Weights of a small transformer language model: biases.
Each number is 128 + 24 x the weight over its row's rms, rounded and kept within 0 to 255. Layers, rows and columns count from 0. Numbers have three digits each. The size before them is the row's rms in percent of the matrix's.

# layer 9 attention output, 160x128, rms 0.111, rows 0-50, columns 0-127
100:135135111137127140114148125174106111096126100144204150127132105102111108131128106129150142154093152121121104122172114124074145126134111129118144137166051154140160150139122116175101101135157129145136120076109116159142091138150143145150125143114146201130170141133163122139126169081137116136148153144141175114110104138131124142174097151106140137154104138105110118109130142133143121129157
088:101113141180152114123137177106123143137144123122139139113125118161108145103124103140155145107114104154124130106115106088143117120100135107101133150092143133159111118139142114095124169128112140169081150117131124116147076128112131133144097130093128119147134132075142105087158156136119103163146122192100076118102168090134081142138125145142104083110158156095141142100086108158101096141139
209:149122106094143103096143099124142121112155122123140117108119146140157141153143119121154126134103130101117130149107112094130142096126107165116133115157126136131117135136158136120107113147144113127136139167112149172137144102171077095083158121163080157106125145169113098119078129169109120133143114139143183151126169099135113090196133150098150101137057124118119100098122109086141132141154
091:122135142150159179115106135147117125114103131101084172114156131118149108131129093134157137151111099095138147117138161099118133092094112136144125083119120164116176102091146091118147103114122164106151105106173150145115160143115136160092149119135147133103112117110138137143162081123131127127096170126151144142101117168083159127118132136126146161150109140072109104170168113081108145110146
123:119120153134115149125148136106082160130089139147154159113132107126093116086128145107091133095174133155168135125137171142115138146087157146177116144170121136128113129106122124111176099100102168125135148123117158121146156177172103122156131120133112158110173174108110139158129164127139136142127113130166112089142133135134107131163108149103154094120091089109101092112146125162124136129084
085:127102121061119074113078145139140117126153103092117093119122106127148116157144154105144127081108146106132151136103099115124165157139117160148135125136160148155159111138134163114134102128156104117139126179140132102129152153121087103089146163124113126112115136167079168153057131097106174087132128093127133119091145118112139078107119144098127133114113103143113129153139130121111136115122
115:124148153121154144134139122119128142139107157134140162109112105161109103071108159139104112106139129178131184092146143143109110156094165112156108148117107103111142192105151098100167129127086167115120131126092098115139121124093117169163119093166154111131122149085094127125137141124148148104134134088145161109132111145130116120089111136134147163146093118127125126120137114117073110157080
093:157155144163123137133134150121101116140099139122110105131140151141123108120140106132093127118160123146154099115147146164118131113109145083127143135117128116146120128114124127132144117104110137079112112153168108147120135154072124160167131088122130090126119130107094126123134084102160142147146161129135101116104072159082181178113140170106137127141149152111107149177130154151063095138186
088:076133138168143130082096119120146096146127113073106116149166148142151145120096106140151142116102135178106144095130130093130136160112093106124175097088159141131151127123132131112116131163127142089153102175140107122126108123089120119094123143107094136137085072112134139142128105127138122120128102122102098160113133097092134079130137155154164141150152087122110139131166127107149151174132
223:090139110160121116121094113147162097117150099128112131127101130107122103155126100125135154163108156111123096131167105114111141118169107126094153134107129143146133097166070143151106117131144093138090142115141117089137093157112152150124085157130157087139115110120157162115165101105151118105135154135097063103119124127138136142103131118162113143087168157165165177130102124172114115119115
092:120138143159103093160108119137115115123154117162145142118096138117100109116155137132148116153137140107151110157195113124098144109127112134138129157148134138149100118165126070135126137103126098119115127147137060112151126146127098153132099118146114148121118118120168134125124117069162150197124185171133120097136107124113139148183108150160150138114144190149139149117127141150101121137168
086:104091135152171136114160147108132129176086129136092172147184082111102129097112068135094147109124130156112111085134140098101135101136122127166122117138132147115129100101125115137134083115105141112132113120177101092127175147108130113131148155115107116110126160091106159152141110143132130135116141106113095148105099139121117094110116142161143128124130104079100118148156138135063165121129
075:101112140162114112149165109127103153071130144138151137118089098117083165113143136130143152126130151092132129161103149109138132129131126119141110153130130156080116111110141140144122130141134121114092178131102126071162116129157148118103114152143157109110135113141141156101129140129154148086150105077103145157141156113185096089117152141148083124093093127156160120091085104126096146143093
113:122121104141182170126100109153100152095112097112138142129121129119136112110160133167141134179109103117115157129170138147113125135094111125150110102115093132139167154155108109123123151136119143107152127107135130156148133120157133170167166093143169120121129090139127123134155110114147105096087106090160131126106142153123187153184150100095145138187128070146118134108133120112164141143116
098:139115151140131165161135142127138126173144087143116094148115116150148126140111129158121121129128114102125119150144123096107102085157135095098094116114127154118125119133108121096113142089136146169116129107118140135155105084127194119150105193116186121145127164119159129109141164139132112101155090122134158125116152108152078108121130066151091129110138116111114122084111110136132109191119
072:114149147126133130097127139115121160109123135099065171119152153113137176139113136104112151118106126151098145126072113127185151139157103152158091091089164097100148104127155146132130157176141124124122129143143166098135153131148119101155126155141101157136117139128158133109132115135079071107118107127112111132129125109105123119112121148124155105145165082127138152087136126154151157172083
074:150145127126185135122135166127097126118111120144107156128146086132172116108127124121131146136143113115134114102174119134129132068141170137128139115137118095064113160116094111115130120083110112121140102129121122145094172137083125130107162065107130065135112130107126124133146110145143118079132146114053102120123070143113170130114161089132101148113147138150118122133137135137129117107142
101:145163135098122144109113184145108173128115149126092180143192135114156140119145174112108111079108102150106183112114114161148132165116117162162115086119160089103170168140161106127143147166140167158145116112122142099132135125130165079142134136120143114131117109082142121127141137116106117107115083091122116152141145114131118119109141125104122125134116101124112113119119133113132124120066
079:106098135152082146154092089138106122116131135137165133081126115084136080087128139123125158105161116141143133154145198145074106150071143125152155120166110122138133188144117141131164130139111152071120136146166107118152121152100136129156127105143138152134130125122109146173115124096167163168124143138130096157117138136104132140115143103103147121142138140162151134157141102122156134147114
119:140151171132142139142161129083092165118085145145148129158170132153113179075104172131145087102151147201130162095109141144139131164099144139157128132146116106090128138109167091097159124121114177121151121141080119102130169092139105114148131111116114145137145144100168106116124145126103114153161107141118135132145102138118111104108139117141120153150150123140111123097153130142132159159130
110:120150127103116129114120114190147118120163114149129135081108134127146130158087099161140121125077128144085170123129088118137165143138097148115133081123086132121186132112153133141098135167143122166150132121094151142120119099147151101116137128142157154114139134109120115109143155159116106092152080107133154128156157117156098111122152113110128142121122107143123111064123125090163112165071
094:114132113136128097123141073148135136101151126127144114156108126090145157116145127119153177134128160078100115163161123108130166090142106141132117130162145110122096130191156104140118140136137107168095178135131124142158105130141164161132109138111157142095160159096131152107119138144112132118071117138067107185122163121161130138112147102143117137115136164143170160114104116108130131129156
133:123149135126133119118131174131117148147109137154132168084174104139121115107084127112093125080135132213123156054138107146115139173078132134139127113143107095105151147117152125114138138150119151144144097142104086112125120131107098119168156110118121141146158142072097121153104152108128151131126104111108135087102072137102118123102102133127123115155157132124100117132141162146106131123130
121:122103109101119105100113128153113115087140093140152117116121118081131115150175117105206141137116140078142101196113123133125136124116109172128133118147134162141136107127111152173103127132141088149146159126146095137149076135154106115086120118142116090068129090138128130162097120123145151118143142143106152169141172092144152141165141140130145123123106140133132123133123112098123161086129
125:132087163134145190183155118113106137096087165101146139124133080138135144085132140160145107118162068134124141135110197149175092137129169090163135131119105111096154161114149154125174173138112174140122139129128124117143112123111136116135141137144144170107114127115131140119102117115137107118121106091138124155123130139141135126158141162126109146155106165151131157118097116099149137151141
086:084092127151111133137171123131126117123139096139110162141111123114109151122102097115138174131120136113106093146158131074099128113179109130108137108160127165149122101187110129135114121120152113098152124118148149104124148151185146069112151123107107139130146164125137124157114154111096158157122139129118074163151127142130133111125088145103113100111186127123103118152162169169134124090136
086:132119147141158128146147102111146116128118132175148139105103066143120120061129110121160115128155158135154124123158154117076127091097158148143104142167080130123104167119140113115154099113067136122114172152093117130140120113120112124103120122139122116140114142106158144135139145165151129173155128113073130147128146110162095081123142133154153142113102180138152117107113084101126114153112
088:104139113161103080126099117161153132096166176134137166104098163098120156137109140113114152120092150143108136090187109111133180135104102160104162148139111151154113103150127104144118115142151096116120143064142143156147120144142157126151125139110122177064132140101132135123130119137126101155137156184128079102142154142143153158129126142124130129120119150124126120123109123153163155096141
075:145183124157126147130126113104142133165108106129106157112115118189116133117101144156150084150130161102118172106174073099094166105122130139135114116135121159118134119138128090062144100083125158154137146154119132140134188130121128108129149078093118143112153151107160157133135137134119133186137145150128107115126123147112140102115166145113116144117104144094115105143147098095133110152111
081:129147146119106111114113121150109131103157134136112168088084143120141114133147096132111130134123103107130142109107111111151173114121113167137124123144124128118126091145143157129125118126136103146112145102111179119137121110161175137133107155118179175123170135101151129118164162158100106130119106181131115088121160094178070126103082069131100111086170123110136106118120116159156107145107
096:118132135132137094100130152102118152142123153160143160124135130132083114121141143065132128111134159141172124131134099140108140142095135174130101168148163116117102103098138113145141095115116117124128116064132095118153145150190128158117110127097144131117139141134114134137157136140217127106123140128150156071122128161128126149161104088141147112118084108104125086122122119142081159106126
101:135170134153093133107093153148111156129100136169119121149173195115131149152131160125125100116132157150126143133150093160150182149129102159146143099154134098137153099121151080143146113121154148104152107077142131135149148125173136097092101169083127139107140113144174111126143153114137080096127136122126117087139124146135130120153115101123130127139133099108095111100147133186143146119132
074:103124120114172100084103176108136147120134126111105146127157115119134156135121140118161144105096159107096149108055098110137162126135117173141162112138179153092132097131140106117137083129154122133128119088132141117149137109139175124143127152089149117137142175124123157135151150128135113076102110094063098122108123133144107106132136115154089103144155092130113118076135129135126133161107
107:098077110144130152166137094121145136105089103135147076114099111118110102118103137166152115158135110126128098156156158124126070123155145090152090161138098154171128154135100145146120130099113142119134123076097144127128130118141169156139119107127128126145125136118145082140140148126129084113120110155200144118134150136125138135186133110112173116146114079110130110114141109130177122142106
093:124137140154113112140084130153087137114124169128106143145136151056125125154157151141098134120125127099107097147122146170156154135130104103158111143121144143120139106145152142209125134145139090086106139097172124110155136137105160150129116159121152148127139104159145180132157103126140145121120189126094123133109136161159151146080124091162100131125150123119173144139108110114140143103135
090:130126150122149092073117092096135107113126106096109125106134128139145159129158078157132143149114133107103163132093103070115167093131102164153135117109116133131133118114155158108112105134122124136144120155117135157114173125144091098086132120112080148123173142127144108124127164173110131178152113166121105119143131087134102110123117133136162079055133139120116101108144135141160151125117
081:152147133102095142136150101138132113122113115119143117115132121133118112125123139132092103140163167151139145142107147134110140170135130149125212127169092139084145131089127148121143067131150147130132133074140090104136113128205122108092106176098103125093152087165157138137109153115111139076088137115130093117127148151170122122121123102120137140155129106130114140102126144154133157111132
072:138061122094123111165142123093167136132121127128184112164122119172107132142143154119120108151145109105133124158114137123128097120136149121123097160127129110106130122096120164120145155134139132200115115140059121113101113078120112131097108149129113118169110109126143099111087117160135113077142104112142104116137118121137111077153122101134112125084136160171116138132133122144132087167168
118:153158106125120082107121126186135133108182158118126098117132181100148123171117152122103144110081177139116121101123089159103166159123100162095187103133097155145135159153134133165089106156181085114121147122122093123140088131103105111104141149126111126097102118115109126128091131102148142098143111104109151126141123122153112119140137132129145142147105139131125128123117128113078162116131
105:158138123078159105111154087127159119138179154181120149114092099136144147118111141086166116140101132102119123126145096084097131053114112171102094132152114101107094132134132104106090127114120096132138129099098141149118152098155111124131131100134146101153130157104153104103171129170126108152142145141114150123114135154137143136175131092115126157148092135155143123087116109116123101105124
230:152114125066131124127140097116117137084128113114136106108117134146151133118150142125171114143137123092134163179093139099138121134111137152154137117161135118121130135121180130105138127136129146132165106140115134152116156110153101083113156127114085182126127150139122081154064159149107144148135098113161181143120131098114115081167114147094168109150093122101084085124144144106154133140146
100:077184107169147166122129135119128145138092087103111162125154109150128127104122115149192157110120122160132146154097132090158132105125105131119144123111156086138165102139117119106135135161102161127110135144126128087113129175172123180129129092148146117154155105094129124134172135137173135123059110118093123104121126115130123131156139111114135109121175142149138133094126130151148121128087
094:122133130162115115114132161098139142187121131126106116177165171151108158137129124115111137140141138141133128105104108127150125117160132105085155146089204085123096093102115112105132139117131144129138125116157125116116103128148129085104105161080105097141137132154172125128120139126104098131134105167093043139130135129128110097151151130161084135114186116137125142116135142154152120127141
084:110102131109145124136108145128098134113105139090158097159120117119115135138185155152123107123117096125128147150162128161180125154138133100161125142104136138155154142128130131151120158154123130137153106143096101113094080137090102169118141130120115136143104064127125123168112109085119123109135125114152131112163084130073184150121145179145150146122142151153111149166159170156119155128164
100:130129104087132060090103137135132146146160146156113121138117172122100125157112155108106115145095172127126125100136055133108159120126108164129114152126150124127097063136105100129100106106158085107114115108116134097117124116124090155134129106120136109149139128147096134108124144118144149081140113132116162077145113159133085125164102117153092116150128108125120132093139111151067115131112
121:125109120109158114118123093124161113129166069091139105128104125171149127131116129140198120179093134095128136180131108066116125089145113125101141119127146137141122113143117131078105110124150121186101114135109108083111124091134149144119108140127132135158086129104140111103123104143120137102139133119142186110119123095132107100167111106136087123132143118089126127102117124134107077159147
108:139132148127126118151158167096109143117099134144158128184132120081077134113163143075113142137162155157162076093158150190111122181114138119135099166149119123119086099119090140178143112118103107126148130125140107165133124109101115143154144107142105103107125089143073155161127138132118164114127156111109101122128161126145151158099145138120123152155144119157126152131155128127133131131122
093:144143121143149185145123133148115154138103126096110140070132131164153094096140114177103124149141071135137166110135163128137109133092141102148165093109088102140174171123129111100168150132106182150115151135137134130160137141117167125138111136128190145130144143101126162116103138093136124098131081098144118143131118140129150128138170109108106158128119120168131145104100121139127121170105
092:102065136129147107128144100109152141087139184139151156175097132104084181116150150086163133142118135124125116133147139132123121131131132137128099182122130162131112092120112148145125160129117107148110163124109127121146137146160113134158113113162079132119134123183137144112165116118129138157137155192165135142164148132145116144154134187144174124109096125132165152100112121112147146125127
093:136113110138112120114145110100138123209141123105125107114097120200118138124123159131110091119141134150135148120106100113133119117132139125112098141116167119144090139169127132050124141106122144094134140163100159099086165105117080132141165075116125085157157145118132104124102151144117140165163132118135097101152103166122112124088149127130107119108114133140135107184134117108118112124129
087:069115144105160136118091136118114094147148091150121147071107152118112134143078082097139132130130122130127098121147130100080108165145121138116112125118109149118117106144126156156116141133130092099150124152148131104129140154122107192158148082143166115135171139135078146140109139105163137122088100122120156109102076176113115133134134128161120137156147073139147126162156140122106128135143